{
  "positions": "rope",
  "bias": "none",
  "init_std_down": 0.00423,
  "optimizer": "laprop",
  "decay_fraction": 0.875,
  "steps": 10987
}
Each number is 500 + 25 x the weight over its row's rms, rounded and kept within 0 to 999. Layers, rows and columns count from 0. Numbers have three digits each. The size before them is the row's rms in percent of the matrix's.

# up: layer 10 MLP up, 640x160, rms 0.153, rows 16-97, columns 80-159
# down: layer 10 MLP down (transposed), 640x160, rms 0.145, rows 16-96, columns 80-159
up16 099:511516483510532482492459546512496528478495491510487493470466461503496503513468472502473501503464488472492472523475467505499529476475473468504502482476476520456522476446470494510490504509504522464515481437538521513508510509469498494506504521
down16 102:514499535546490493498489508547488497504528514499518501507495558525490528510506495497499525494473477522505525551501505487465559497501480506495494490507494516524513491480542496488533486505521446523456497518461501514474510498478540471468517528
up17 111:474501475459496497505486483475494520491489489533492487498496500512506518491533472502472515540480503462517487519487494499491456478525470502548474505539482496516499476562521524491472481493492509494530470506550503400555494455503513487539502521
down17 116:470499499481501508506520518465498511490531477540511509504500478512514520506547467568491501507485484499512496514442498533542463515534514521533464508540438495527485495488546522502512457500489475494552476521532494461468505509504504479508486542
up18 105:466524517537492486473534529510501464506473545466480484493497456489467511511489453458488490515444489438497520472525544445489489508462512515498494499479496489498497505517474503527502513473525487504478498494509514490491494528510464472483561516
down18 112:508495496507533505495482506527495493511521474510483497490453474508503479485442495485525493512521521493523485517549479532480512531502476450504496474514493488529494481498543534529499537553478505467491493520536499513511534533479502496549499495
up19 100:482490436497536517461509460494504492510486520517488519522503448527478480466524477483504506522479480480517543488485495486538475503504465477483486482487531476514535538495529484515511500539527519511472451522511516462510497493446499472454512508
down19 092:541490537556469518491485492517489499475518483540525507469467559438533502494510470490502470503500502547539450489531482501477529471484513525486492499510514480538482498546531499469469414504498516493488539488456494479518497497495477507508527505
up20 102:465462505518531488561469481521536449488503495483467497497561508480475485472462508496475474480476503487515513462477513495500520493496512509526471516525478486475478503531472550487443510491495482497505485472507502480559493476447518461488517521
down20 106:532533480513496490487490515494506523536485492490522518499506482489493464488492512477512485491498513492481514510477477507508491492498484462512548548464553509526474503467478469500495559491491498491543549500500463534502556525535517511510478497
up21 095:477488488520500548508492476529497474493505513480492473535475473524481535509561477502520480540523518505564539474499526468516506490509477529524501515528500500501470539502503536484500502484502479524477522479506503500501482477507453495488529500
down21 089:528515500515512525507467486492505506518528510506497492538503550485531456471499486487493500489511467507460474532496495455492550466468454527453500490516507490507492488528472481518496507526547495491514504530511494517496487520502508504502444526
up22 103:473530544489472504512480535463517510512463529493487510500490495513497491533520453498473474530480484508522476509487518481511503422532467487483521502518497508521513540528492524531491528443534507493514545493529528459494529498508489504459533497
down22 096:521447470488499483496532484524516467488515520515492519492498504494471522479492465527514484504487539478514454490505451519506481502520547487531538499511511513508502467500467501505481461475514530542485446562513488513473498517519518522517499514
up23 099:479538480530465562488485465532510470471497459488529488526518500475480463485524519490487471493507514485486535525454526480508481513502481533512499493547515513522498540480512543468504527490480455465511529481484530460518483495525480450498502516
down23 095:500531493538506490519506451514541538494536485500487543514534520465505459448490473486533469534499499517548497496511503481473489514561580495505509501528536522463505472477526488513484520509516470528487521500464467461472498503473476486508519587
up24 102:480503488496532486492485505525491530492456520484466521480499530526474506516540499486503474505484504493497467518519491469508510464485493471502458492553499508538468518517506514462498497490478492500522475475507494509560541507549467502506551515
down24 103:510485523487554465526527521500484529454491503480508489539525513504439519497484497526501494512512487521481505507536483468495544523488536486497507469518476491506477507497493463571483468535535513503501461495517464482501557542511507471517504511
up25 097:475487503521547501496505506491506486552460477486505501474505475480502541534505491482539531520455481527443563525479458482505495499498482546501501507560505518487549476476511514531503507465485511465550544499519528494489481504506550499502492529
down25 101:471500486480466495490481450476494510460508568501502486528458535500477491524498530515503474475497552499499520510508519453483524491494534517508565506468492474488520503535522488495539487540522483502487491494503482474466501494512542530484517516
up26 105:512522490519489512501500482523502521499415487517539498523470534500507508471518507474490531498446485505504519465470501520526498507509499485471522467474510505486488540531548507507492509482515520504491512525518523455504502480480500489483537474
down26 116:492486521503522547518464515493466527507508511443492464457519511515482523467503476544526500511500485449526470507532479493520542510444509540481463471508495477483502481488489507502495477538489467497467487458525499537489530538479526466496493483
up27 101:468522474473453519459486514497518492472446482532519474502480467489467461444513490485489457499513520441534474510492513453528527492511509544479497546528511538505516478483516540520436515508529519508484471479514507503508546491469502486520520507
down27 097:495488500526539518495500495518499484499498473450472485549548516487508472509524455523487510497528517476539471518533469479486467463542528476552481495524482480493506530542495482496529456556492469485528497537532501490481483458529472491487489450
up28 095:469466524487488463474531469486540483491468516489504489482499523467475491471489512532513503489478485508538488491506461441501551502457447502512537517490545531501482490466493508505510493452478513508505469503522523475535519489534531483516537519
down28 093:521451485517474440518510476504480513502493534519492479488490501497470525521491488514569462488503498504515531492514538460513496540498512480485516514460515527518519465500495531494508452506493489533470529497470467564519510500502447552504515499
up29 104:498518480493540495525473504495496493471531466479472504480492475508515489444551442539478457512455533484505516502435526505508508503515499488539501535490506513513449554483522498527481555518551486470519467484543508507515525475460480439490511502
down29 103:487493475494507449506508493503466540509505487476471485498511498497517474511510489515521516467518489505536464517499503507525480478475444504540501461500517451462477487539523486495567476554504494505506557518525498479522469519525505490503436437
up30 099:508523459518540512496457515470523478503484493524483527534497501492539468509460468441448516513501506501487506469489498468516521504509466491489498530532509541543501515492457510456482526489503510463500480476535489508498506482430493457504515514
down30 097:507526518517498511528511496477484504544497481516517493579478530486519468437492521441468499507469498499524548491507500511436472536497483489491455503519468510504508516497490522507487485492505544477494507531505489500507543499509512504451522504
up31 094:436506488495492478506496501506514543471500497532487524486471505502521528494521499501482518531523514455506515510490496508507459452498503499462440533519495524531518532494470529518492510496431518489523528493503520467571475488548531432530547497
down31 098:532462514473457475501483467510527516475495495509526529490502489515556511478490462491478500492513513527529514530492521477495458548484534509506578504450478516526518514519497470479519495484491488569499476498501523490482495515521463487487488547
up32 109:506534499475504479465511483498564468481494510454464502521473520475467538462489487488484512514508472467432511483519512508493473488462502522511524504514543505499466521517508520490427510478465506483471529461512492481500494518453478491510560526
down32 108:505534514500477486503482520484472498470526543516504535510521473512498538490472466498554471487504499548481491491534511475528510476472516505490533512526525530513533480516484479535502514517539468566494549482458467505484470465502501483480508510
up33 105:513531517490478514488487528513561532497488509468458569504505457488505514458483465482492477499513501466511443531541482452480504412524489469502510530493478522458508521504488514502508520492481490520496522501514481490526495453534498455497529521
down33 109:542541484472465508520511502481502520462530508498523550489460508559499514468512512505558423499490490511569494501489543476516546514504511547471557497549463542517483465489484505491483497461488518551486515476487513506467506471471483493538514520
up34 095:475482550497457517513497516489474490546463499478434496513541485538484503541517451504470508486497485449477521499534485464538484484477515504473510498489525530528561538505497512495518537514501497486490518496523462497563496527499500456516531517
down34 099:556537496516476502485517499481448498465451502517513533508497472510488517465547475511492461469515521484534489513499516513500500511534559494507530513486522520470503526532542518443491504486516544486493498505519515503452470528446508501531497524
up35 099:451465508509509477491538504523515504507505500537531469531470523526469510495460423519474477501484508503477453489508510490531480473517491464505462482510532502501495523488496544465474545468494513483501559489516481505492480541520473525495528532
down35 104:520506486527505494486520460513521531433527501519519540499486518448492512511476489499509509494489528495509557502500527479476453579513533478484516488497524472504521532516488554447494518519509491527534555487499482520488494447507477521537502482
up36 099:495516480513496502489505534530497502516493472496492479524496482464488479495525495502478502589462446489445546479496463489533469442501486490513467514550462509533457472497524513534519511514502524455467524513487529519518495522486474511505511527
down36 103:426495504493501502520505502518508494482529556512514501493463460510529501492534519519467468495482542488535518482522536479479478521481486493503542523501504497496486489499503518523466491475523515444491507506415557481475503492520507488477534538
up37 104:495507516572494498496471519483530519500495488534535520474503495508488506499524487475477499500503464485492507503474550474505576465506428486506501480502510537504519469474526488480481536496501468517496539479526529473481489508500514485474520544
down37 110:511524503451543442493495510547493533482489488468537524504565491537491494502496527504481515519481483489466464478524491495499478439533483525488456490509484475518519483507484490526503512496495480496505483494485462496503471517522513493525486465
up38 097:523533515505505525448493511500505501497468466521477460483533482488505501516483457553470492490516451482450543492519489438533479509468497484481439513507507568492522504549522510490536513513514488533510512492521536514507538500502534495491520524
down38 091:481436493482495489502524547476500534445508496502502501500470527538470441503499520516456481518528488459502482506469498521457514493518505510460455543482497528499542543518492538480504529520507488474476494485504522514533478543476512512511512462
up39 099:513502516541518485494513505510510505516502533466507478504503527474490514507464465480490499467490512476489496538483510474494477478519470442534488493494511493539514551529511505507520482475528530477510483494508504526559472498490500486509562530
down39 103:449505481498496474438488471484514487482509518485543515515513475467533480498518473464511485534597545499480460487475456510493525488544491529511511492497503523532462480530471508478487497505505533487499518480502500522460480490512494512470479469
up40 109:482496471482533491505518511481545540487479518478448516455480494484496512482512468479504489490509514516510495477481517450534466533480478480490524477534531486521465561512518524488474516496519569436516498501512549487503474487503489501448499527
down40 114:467535539464528485514501475500530525545502547485488488495524514456472516482505488488530520537478505527502538503505458468519501503533507537495556514479512467465519482493495534517489498478569484498423512485536508502514485480498475500487508508
up41 101:503548490545490524497518501512518491519486496485419495499475518485492528487513482506494516554529505485423482504491482510515527485507479474470548545504541543464479495542488519498475580509485511498512536505507525488489534478464483486499537525
down41 099:483503502527509536513520513544481508533499441509500501513524486534495572526484495489456472541493504455513505487488467516468501493507502499540487480497491536494466475542520475532471494518504485479485491494402493509490486475490501520501528465
up42 103:498568469523513498510505534472451526503506488500514473480522515443510504463502491482490504504488514488459521497496522511513505482502523504485492475535488509525524539499484502529435534460508532503557534501528521501491527518494530510485505488
down42 099:487481542500506498547484465514475503494525502532537524477519517511457482510498489488492490503448457474491530467519456467519526494502509470506516506515505471489493577493509459478488542517491466464514502532478508485479509459497465540506497463
up43 093:487464507544528534484488488507552453471463465489517538498515466482452481534474487507508489507496473497469495520528492483512476502470474521465535503543491466491487515532484491529538519538492470453505525472521501490503513517557528467483514526
down43 091:497510465476476546498505433498507492497504476509527503527506482487516446452493486496492462508518511481500485490486477471492511485506479491506547507495508514487499506471513506474474531481500491528523499488528529480501473523493528495512486565
up44 100:498541490498507546486520488502485507508541492498449498489518498470509504491473510464477485481482483486462531490490456515510495514483541482471509549499514513476497516480506507472473516512500485502492492501503576480513500471497500471495521529
down44 096:500496514498510521555520452520468477493472497528469483508495522494468479486463477520470451489529487525498493511458510471463491487483508481483530473466486480433552487476506449539505498520518488578495509494518474499490484480522556479480522550
up45 090:470501513505548521520526492507509443481457499496499518523515490520418449473515510518506528514503446498462532523490527479526519526473530533525534530546495514444511502503517492509524496509499502513526481500506513498525529453541486474479511516
down45 094:446511474519506536498492433501507488498534500489491507534537483500484437497496492496505420512501506493513499521500513482503521459497487526470518511486509504517517502461509497495446510455496486470497508471520551489455494496499482470467523551
up46 102:483515501523502561470501521485528535495510516506491482485451523476517504510565512489460500517489540461515489540506491455518475490482479472530512476497461527506502546510528542499465510506482511534514492465512557496483491480510530516518508489
down46 105:452494519500480519510512500497504476525489560450484517501489492516496531485498539530503485478543520520499529498456515507484532500505492469458499491486485478519494501512461523512522516477509519549479483522480514475488506510506513468469515553
up47 106:474508489492506496502464535533537468459490461536512475521546498492534486482485525526474496515508470455521507473488496495533484468502473495558491524517536513526476491492506500498486508443518461496513441472526524504511515477465499484528500511
down47 111:470487513561494458496513487511474481458517481496544467474460497463508504504484477489509559515556496492515472502491508514517490522466510514526448495499522492473489497526475497500548535506492488488492532518481484520527499510553491502528469435
up48 117:488550478508496466477510528491532483461510466498530490512530484519530474446505516537425480529512445459471487505496479495520477478519483459545456487507570485507480508485509492514470528487517510491479490477513505514500518522480523513505509507
down48 112:501494477535491490493516502484511508475518469487511499487539551507481445504501515484487492511556466504477481497527492507493535501535445503479450478518509507518479523500509448501499516477528534462530504511522487508569484505524512521510435444
up49 098:495495510516497557472526488526525510534475498499487539473496492524468493514487506527506469513516519490481485482517473493519514499505501495483503507478490517472500519483471525458523501540472449460488494473497451432535493504495516495450507533
down49 096:553532506525499507498483526555464490529543488547518491475481498436503517444516513472500483511497494476500474503497502539488501475496473488484511455502523495474492514502466510480510516481475517559515491444491522477510505483490514516520497516
up50 092:512516434521475512500520522471520499457492517463477511525500470495505520485478488512520505506506465450529478496498509469536540543489512513508459476510518530492454476489474511445465516527481477530539495488518479507533502458510473531535501484
down50 087:442478505532502532478526500518540497515502483486481540536504510477484504521509497482481486534513522519546488495534485441540527451474515486524510535532489459504527502510487496541530510525487466488495520527506460522498508532491499454485476510
up51 093:465505487521510504497523492499497458500500502486483451501543504513491501510531510454523454493486450482492510457504492516510521473476457453544503491513505497501476535481526494522516509478446497523496501488495512503571508503505493472506529514
down51 099:533531476491497476496483514496492475462494513521484495505447502483512524499455448493510499484527519485492514529465503491495520569485503484467492524459489493519498485496475464516520507478520537535500469511528533532464538509523504517474484506
up52 097:438487514504536484510493494502536527485510526506491534499475471464487472477521517500465486530489490496480467462449490492567507416483476473519519523507472497541517479549473506519489524547507485519516502492507511508470497511476495509485523510
down52 092:477507443514526533527525517499533502512499483539512518510504518518500565507469504487486497462504491513471542527466480473446505492491523484489515509496523495435500475503516463512499471433447473564519458532499537524493513479526452524534523544
up53 097:532508468511522500492489496502505491495504457498505452500486458484463502493522471501443475509499516480511503477470536517546510488465484490480454504544522521502449486509559471482501533490484479476536529494526492514496493459478464507467504527
down53 095:515515453533520512457501511476505481502454494537495528477462481493558523573484462454500471502496565494524516515521512507493510500468485539490501513485499534520503511495451519517466497522508545457486548538491510497531469498532485506547475500
up54 098:458510488470489482495492546515505456543492487515483486464479501465495531528549447530467503497509460522492524499494491503509499502476500504444466515524523512542483493555483496459482503531554504484500442492550503519545518442504496483456498491
down54 091:545496518515544504487491519466518507478525498497514512501501493506512427455518502523528535534466512503516507489488501510507493459513554530546465528527525476543532476470468486511478479460478517476493536460524501478507537527472506477490471491
up55 101:440556433513503533512467513497503522479501509533483507504490470478512503473497496513498523527521513482525509506476475501524475488501494456503491498511510514494488498530487520541448544492515500479508540490561547504490482487513480501492502500
down55 095:502475463515581467506488503458506493492527503506491530532502509514529489487521480474487479475526518448528546469495506413498451523523472488501494486481488494527538530490509511492546505529508504504509524507536544500502482485495516482502469447
up56 103:473479485481502485498516532466511456487475506488486508493485453497493480500524487503476496535490478470468498519501525486546492494474510498522483479545517540467469501511526504482493551520505487490504504506547503522556503423486490505485490525
down56 098:488489492502532487515554483537461512464501501503499481514496484508522515530516465508487475516477540477491504497527530483583510480508554517448499473521456515502507538473517493524530487512447465515526527520501465510471487463489500503429461523
up57 098:496510478491503473473491522493539502496477493508485486481505461527461508526480456445518477520494436461494515481511506544466462515547457458509521463513456498475453472502488522521533491504463510475496489475518486505497507498501523441560506513
down57 095:530487482547459471508494491526476513528510457502502501505524564529472547533516491499490520502461492579495487514526501524524540497500482450476482500475504519556487519512511506524495502528525479531489490428486494512473534470477494505469525517
up58 106:519511541503567512462507521488497470496426487464503499472508526478483485480527424496497527547531514501518499472485479501474450480488463518539512477479507494443494490492518524514491527479508463533513467487514489519521555494510500506522534507
down58 110:502457552503495528525479500493505486509479524491530517533487518520451488523538496484444528518544498526462502475530502489489499476493486486473502468488497476467543464497493533513528507494502504519511472515496458503470536463530493498483481482
up59 096:455496488500531502504483498518514497507479478501537504460438498482496516457532484507513512509538505480480503534456527469494511510487468534472533522519524507512518454512472541494521516478492451483473491517518449513476523480473471501501550519
down59 095:455508461499512497498508473521520528449492485482496537473495504445461529465504506509479538500520510536478522526526527472515489544507494538481500537516515512496534492497523540509473515506508480450466491491462493526438524481462463535513516469
up60 111:466531472518490475484521478510501510524459487475477492531502493477475504478511502510494523525520539523479496457470482509518474483524499461484466505528550494494477485468478533511469531460488549475511501492523519508514524468505464457487521492
down60 109:495474507502515465521513497505507484481509502498512477491513529510516514493447463500504491473527475523468501487467522500552502484469510474439523460443485474512483481495541515492499424472514450521524475482459516506469518514520533560460495523
up61 105:500497508498475517506483438524534542472494516514454487520495450521496529456488462492487473491528535519478499521462508480522497468509492468504523496531485505460469481519491520518482525466518514494470534504490540465520474511497506509520562518
down61 109:495535490494513498498517486477530499473507546496520507513515501501505507497516509512539457490506503533497491503483529455493503555515563503511571502494477515501494494571453476485517497530517498517504521511515521500481525506493481493513506592
up62 094:456500509529506487511492493516535485530461495463465483489482505511528512498536525505501476497492477485482505469529487456528427490523490494518502468544454512523477518524488512477533487436505524465509497506506448502541485490487543482447507549
down62 101:466490514482504484508514516482478500475509459478525483488504504517510498433543463472481494502514528488472530520478512559457523480458465496444504507469463474517501483469466464483503483490462515525475517514490497501471504477489532483476530490
up63 101:495511497510501511483484522482509517524443506479537467499532496489477521514468496502484500526505505492493487449458538463494496439515485531470464499532519540527468469510490512491479512473520492463517476491538526520493528507428491481526499537
down63 103:537526508497499477533479519490493528527505491497527508510508478474479478484473499484497558457473515490493496511458508521459532474517464536445487460503471487490513496547506457489528499521527510499514487497487541542476516481512538523503455493
up64 095:499512473499497474497504487534530469508495506495456493474492465480492530472512510537508537502514488526473503463505543478508504485485505535510507480537511520491473498527489547479481532502511465507465487488502479513511500442501437440438507512
down64 091:526507491550537494502473539511473483479489500494534510491501496481514498505519452514533499464495518499490542458503502469506490519483482522486490519526499484487515494502474472501520507513482541526452483470507487487461474442543513482513464477
up65 108:476503521481533483452476493482545482503441481500467530492501440504493499477490505513507515506489491477500469492512503477486478473510487486538490505521506554471467496519527521496481538491506517505510488472487579478514499506455485488525544519
down65 109:492500498498485463509485510483498457534484442534480508435494527475504509550509483491499547520520503509441436544511544479477528490485511516549507514497490476525488518538509443477494537528469496476531448533457555486536489503504505487547502473
up66 097:454497518513503499508522511529501488509481526502503514487482498497494528464494494506506519501537501533500503453515469436487491529431529491496464475522493522534457479470467546474475516477470546512468534475532453460533502492509479486495511503
down66 088:523478532467495525479495571478529467504494479509501519503490472448503465486500519534520465483515527475507536531487495476517512455495485522506566494564529436525527504491506474500486496492510493489483468466494535531478470489486494459524438527
up67 099:504479527506537517490512509494496475497526513479468478455477462474464480543495469503492458532480511500526502488530505488489485468512440522473503501499574505507497506528498457472512522476492513495460495449537528485535503485519489466488523514
down67 114:427476499572520501470473491517485489534490486461487521506517466499532520532532493509498520482542511520547494496502498494544474522537488573473471493508478508480577493507513501498523532505491502429513530532499468485482511497479496507499490433
up68 101:486532455515466526467521489496512493498472492480536450460508508436509477493490488498507486509540495502495528492483479501533467506491472458522473526555510552524513547537480501503507483506507511527491552495507510480527510532493501479538505507
down68 099:516545499447536500469482489510518500499520507497504533494465492520517477477464490507475489497525523507496512521486529527459516474535463481545492525465508541457520514529493518516502472494512503485424526507450496502519491513550504493477491488
up69 089:504502442554537455458513522489544502495480470509480507469559507558525532535494501514509475524480499492441520487499521457481497501523506500529503479496484534496522482568501519506500494529451509481509521491493507508488514499460457511525533504
down69 090:482485483478514533470477459525513445487520536514522472522467502467492476488515493529465525532511517553469528490510468480504503545493497472535531570487539469478528484481521522491509498518474513519528475513474468511530543536534458473491532515
up70 103:479482530508492530521519521489500511474486529483495502520466513488503514481497478526470483558544466473507503467512515496490511502512465516524481510507533539506515489553478494441495534500484491521509510481522468531549506444510492473499515496
down70 111:485482490443554496500530522511494512510506465511456520477491483480513511490541481512494476505504514488504533502554518465527522487464480486495579514511429499504525475515510507477491509507528501490482537499520533543475499480510471514498499534
up71 101:488589454485528492481503489506491473516483517516480475470541470496496495500487497544505510501497439508517494466460480515523513519482494484484497528547511530465498476476517521514512526480525504496556494484505500481508500496534433530517513541
down71 102:495512542515497522483494525514553473479473488484525495488480551483461519505479468479474504514475498544467461531508513501485459512465488512500478522508485497477496521429514455521489492465496486487521471536508511544506464539516466531516497497
up72 106:503461512491500484465517488521515496467466510500498477549453503509487495510443490504475514541507514428512519515467530477495489526512498528490493461523495584514530521495482503525513499491470531506477479450524477459477508510487476483497524515
down72 112:510493431472503508465519488499491472518508504500525479481465492503512526521495520455511499501472476505529492498497463522492554477548499513498465522493522482493481549472528466532472506529499482468468485518482502497519526496436486524550498485
up73 112:498513480483531470500472500494508531535504473467491470487513510512510510467503483520480457488529502471483509465502489514514477530482496524482514491524481484505462479537474503518475548537521485486505468476533476493515480467485458481487499506
down73 094:536507493499525493497480523485461528469508469512497526517478495514520479452483479507480500517523476498502489483516490523459542506506478497505455484519510473494464470476432472473497486491488535520498467480513513483510514525525523470482411502
up74 097:470484506483528543516484449514512495482447522497495490541527513498462468501556518525462487488550497487451503513512514467509493488504497548504546482498490486498562479513466502499493503512518501534493493477536483471507531493532513488475494530
down74 107:467533501467511515510498477487495489526507543494473529511496509505507452507504490510498428510490489507512496481498487453510491475470542506512603513498499524521486504500498547484463500463505498513489494501513497489498501497517485505523508597
up75 101:490525485521526545472462472479509477480492511539519535528504502461479501450533512489505485494520465508504528497501479463519530478483456481480492588522533531453520478499462514470545541469495493501497530482507497512482466484509527489520512517
down75 098:464506500480486511486422522482474547535488481486491515509504479456529462553484510483498514551499538490479507536477478494485480469485507498498455510514519507501552534513448503494472465482518492483447506529494528525456481505524482511490491473
up76 090:479479529506480481479497479485476447492508483528438446508584500495544539529511469472514515577501486500479476510455467485494499487516491470508497536526503496476487486503468507498509480470490545547480506478567533472503471503472478508576522501
down76 092:537514522529495463509491509490500558473480564479514474473527517480516499528497502491488458455537508531486469554478515460483529470485556508513539456456524507497520495497507516483536511498517480532507488493473531487475487510503472503427516537
up77 095:502492482535510521515486509512530522450481539508461543541477436528527508495495486529503478474528524437494461502488487485502554504451481545529472512496502558496542491523486561530532483463501481510463490471502451518495480468493450494514523506
down77 093:466520492476513463518486501468511455466548530498479480483442485509471517494529529515504483489514530504524470485502490478527502489474532428530556520514523496493473474503496508470511495557565486535531508496527527483500514495527483504479508503
up78 099:519534480477511528479479527482492548489505501500457483505493530490480480488508499504476481471499485527493523535472526520504519500462484486477495530499502477535477489476495499516516547463563507540539548502506503482505495503510466475515511538
down78 097:471479548526440534470500482484513517498516551557481495514470515529533530495530469489494516468481498536474514471505539447513530512478485499496500482482511529492552540493495490525520525501520533493475485532481480497467485475547464515496518543
up79 101:465459479504514496490535523514482534501445525509528544504515490462481514491503475502482495514519520459514511500499531495494539493480470521487498494527509472519462511484490483522533521472508471508543531525527480462536585481504526497520508533
down79 105:492470509513522478515483513559496497505503478490477460480509498533547505526551453521533525445507508509447527487503488502493520498470475504483487524545525485499469485431515490474525482515526515473544440532464523549484497488487464470515493486
up80 098:485538472492504509505518479521536511495483519502520469468507505503477500476480462488509461491509454463478468508483472490490486481484514522451509525513499512506473488542481535491484527474513546464495500515511506534509540471511476501514501528
down80 097:463510507501519489464531508480501484427481513515515475488460497492516536535503478512499504504525481521523481507538446536484466498478494499496463487508521525508480534506512503560495488560466526514468496494497504521437509492494498505489483473
up81 103:496483480478484527479448501521492508487477468461551500512480493456472482456508463520442499511466498471460541514504519471539462520467524516475462480535489499479469477478511489515495494505523489498481474455493474490505482499491486503471524500
down81 095:478479498478498479482490535525440485480509486528542537484464470542523498550470494502499490535443517537461508535442487477507444510484503504462486486487507488532500495493496462493488502445518493503452478474452509472498489494511520496497555551
up82 103:447510515495524512488501525476538498480516468500483533531465473511455532529507508471514510511503517475509496484497518485520521521520488479529506539503482522514491486499540564450513532501492519489513487451528550487488499485420503466508507525
down82 108:518508523533533494480528500512475527513496502493517494477516531509521518500501520465496428481493516503471482509472433490522481554474518526518495521488508500500504482460500509475496458494498519517499470515487492551547512479514452480464517516
up83 096:510478478533493539476518482515495498477476460503531532507480553488462494494545538505461474526441534513499471519512522493505474556490469500490531516499499511527487478496572499533486512471508490501540547485529470465486527495471471519514510523
down83 091:495521501490436541479528504521465482474520510494546485487501528496511505482486496528491448485487440486498499485470537467493493487500506527489525525547516507511469487491496525487473528490476500494511490504450580485512495486500502502469485503
up84 108:474541481506548512456488503491539503512497522456518531503548489465473488483499496482514531521450518497523497508483486496500491442517473503503492463497490479492526531490503476484508530495497484500471536459486517519471489505464470475492512514
down84 114:452521498530525527457504470489544489486489511526464531514550493491488491561517492507543498478473500472507468520511486521511520485510525486477523517502485461493516553517436494496476514450492492479523478491462527483568467447473509487494504545
up85 100:491512485483526541463517483498506472523493510464488469509472471469500509482513437455462518512499542508516472482496525503519528517518477565505483513513535524515495538526464518542481514471483496524547510507510498462495520505463533489499534543
down85 094:505488536500506520523463490492514517502469505492466497547494480496488511491507484474483502489516481528541445491519552465516505497504546527484457460524464454463545480555512452557513495485456504483507505505539498488505529477457526521506465511
up86 098:512509519474519455491480469492509501491513505456507486459521514516501515502511473490487453506492445472459511475490506503528518501507507492502487508513502548517473523488501575498523518523486549491471521493494551498506495500474514505560502510
down86 095:457545519513504524522470475509469488525487530534499491481405510491533497507544525496495514454560480521522496503518504501481527520491527531504463489474496449497530453505452527487510517493502475468485460527498495506500492508520502501498500473
up87 090:458506508532488521535525525489540535452520468513476494466490491502512515484495493454518479523456478440504513510499463483492482455461471517493505518491484516532441485528511498479460501531501528485524483481489492505548488507479539491527508523
down87 092:598515539464494499521490470509515500491508519478509505496473496501469497501480486518511471497511490532498494452474500491499552517485520541476541517484538499497516500510495529512466504505507529582456452518514497489471525516502487487454509523
up88 098:510519514525536547518484518534474497461508531494478469490529449541474489463493525483476472501523494488486545479489499498512497486492483475514488493490549522508485567478497484536475520503449482472476485484505498474519496481485556479548540509
down88 101:525504536484508472492538516533517492480501519493502534491529509488500524485477465510546449535492505520499491525494506500535504510503513521507557490478471479483515489516489505477491471508490481578520510520479486493482523497475452527508525579
up89 100:464546515537534540500504557502534493465520534477448487496494447521496515460488504487468503530478482463507524516453525520546479496485467487502513483511554497498500478506504517485500493531485519514501473480514514474496501525496462524516560557
down89 098:526457494509439491530478530495534528527500478493501462490511555531487535499505486529464468478533509546490466519512482473484497440539481497465521461520488534539539482513497498498549493477462503550514482432451479508511556528495500455489525500
up90 098:448526519498510456515479529505507470524513519463501545499511470469541515531520506534503493493477471440489501470497502504503470467491485498495506509499538498536472494516559549490484536498506531478455510491537506479480507437514513510525525515
down90 101:504485531489524495527527513495486522545508492492499552546491517495451518491457526532497536487509515492512500545459503490486517460476532494480459524532484504463516500541474462551535510456493497474487455504493495517505455491502477495500488465
up91 104:498489466510452474488494477467520534502489487494456498494545487498485478495536461493493522510491472495516512536491501503533487455492455503517533506549517510475490495536527475470462481461532514489541487476546510460531472470479492481523505542
down91 101:529495486504527508483524493508502495514480483516491498505514527493531494492488523522513470505511491476482523443524521487538460534526498470494517536544502506562487494490540456530532503498496479497491510464494510489500534503509481533505454501
up92 099:478467498526472499483509495484519510548522550448531478492491489509468501505495507482503492497517545436461503451481542484538470466474499507490510477527534514520476545487513514519481510485516519471486516476525557516493529482478457484528518520
down92 096:498504518499507502539491483491524513475481550523482508515499499502470463546499521535504531458488481502535482528462491503467484511512540521489512524502474446535466490516494463531480471526478474490464505515477536473517541489504524512535498543
up93 095:483534496515502528506494488486525482516464517491513513550498501525456462508500507513531535525484465505466524501464477465509532483497501536463518501503494489459527487524462501505463460501524514516532506512520540479510559487507522460492523548
down93 106:442494477514497532475492439493507495504512534494467485546512482512494447508484468529529397520474490484509512501500499472501498507481517499495567505503530576477483486486493493505487509476503489478492506482501519505489513493476503475514511553
up94 091:505496507488507495526521509496503459506490525522464542484532469505513494481533483490467490495497511483508496468508471497542476474455505484470515522512528478541465484530490547457453485524475536514470535484524526462564479517506521495548505486
down94 093:569474514526459479505497530492491508495499517510507504502504466491500532505540517501465500538482462532523483506501441518519483467475529493508629481485504508510501497503496538490547501518492497554468510498508468512471467482493444524538481537
up95 100:505513497541547509516489516498534572515515494495542486509510510507518535510481481507493514514543492435494578513468509470475501488536479479516493492483506547487532483515505544532504496499503505442520489463510517481534457513475509489514509524
down95 089:474524476550489502462498500488466453490493528485527490505482511503500460466512531491453480504547445487479534489521508468503513510516472494487511475506514480483466496470544496491488483513480520494508521499498532484516512521513531479526487502
up96 099:483466484468467506496530487471526516490477523495468472492485489504494503534492491523473499524497503499496479422449536495491484495467509563504498520506499513466495512497507509488449495468504570450489519488560527503495544498496539483509505532
down96 096:525501483504484507507511483535484546489505519508488486493501524467491497520512506457494489500502525524489494503481455505459514484474495507437565541514490553493492530538474488469519524513517472520499477494500493507599531535509507425479481531
up97 088:491528486479520521520494512500501512467530514485484460470493492470509490461518516518505500482500527488505527479484541503446496553504488486515473547462499512521467498487489520466508520500521484490519491513532535506480511463473465480483518515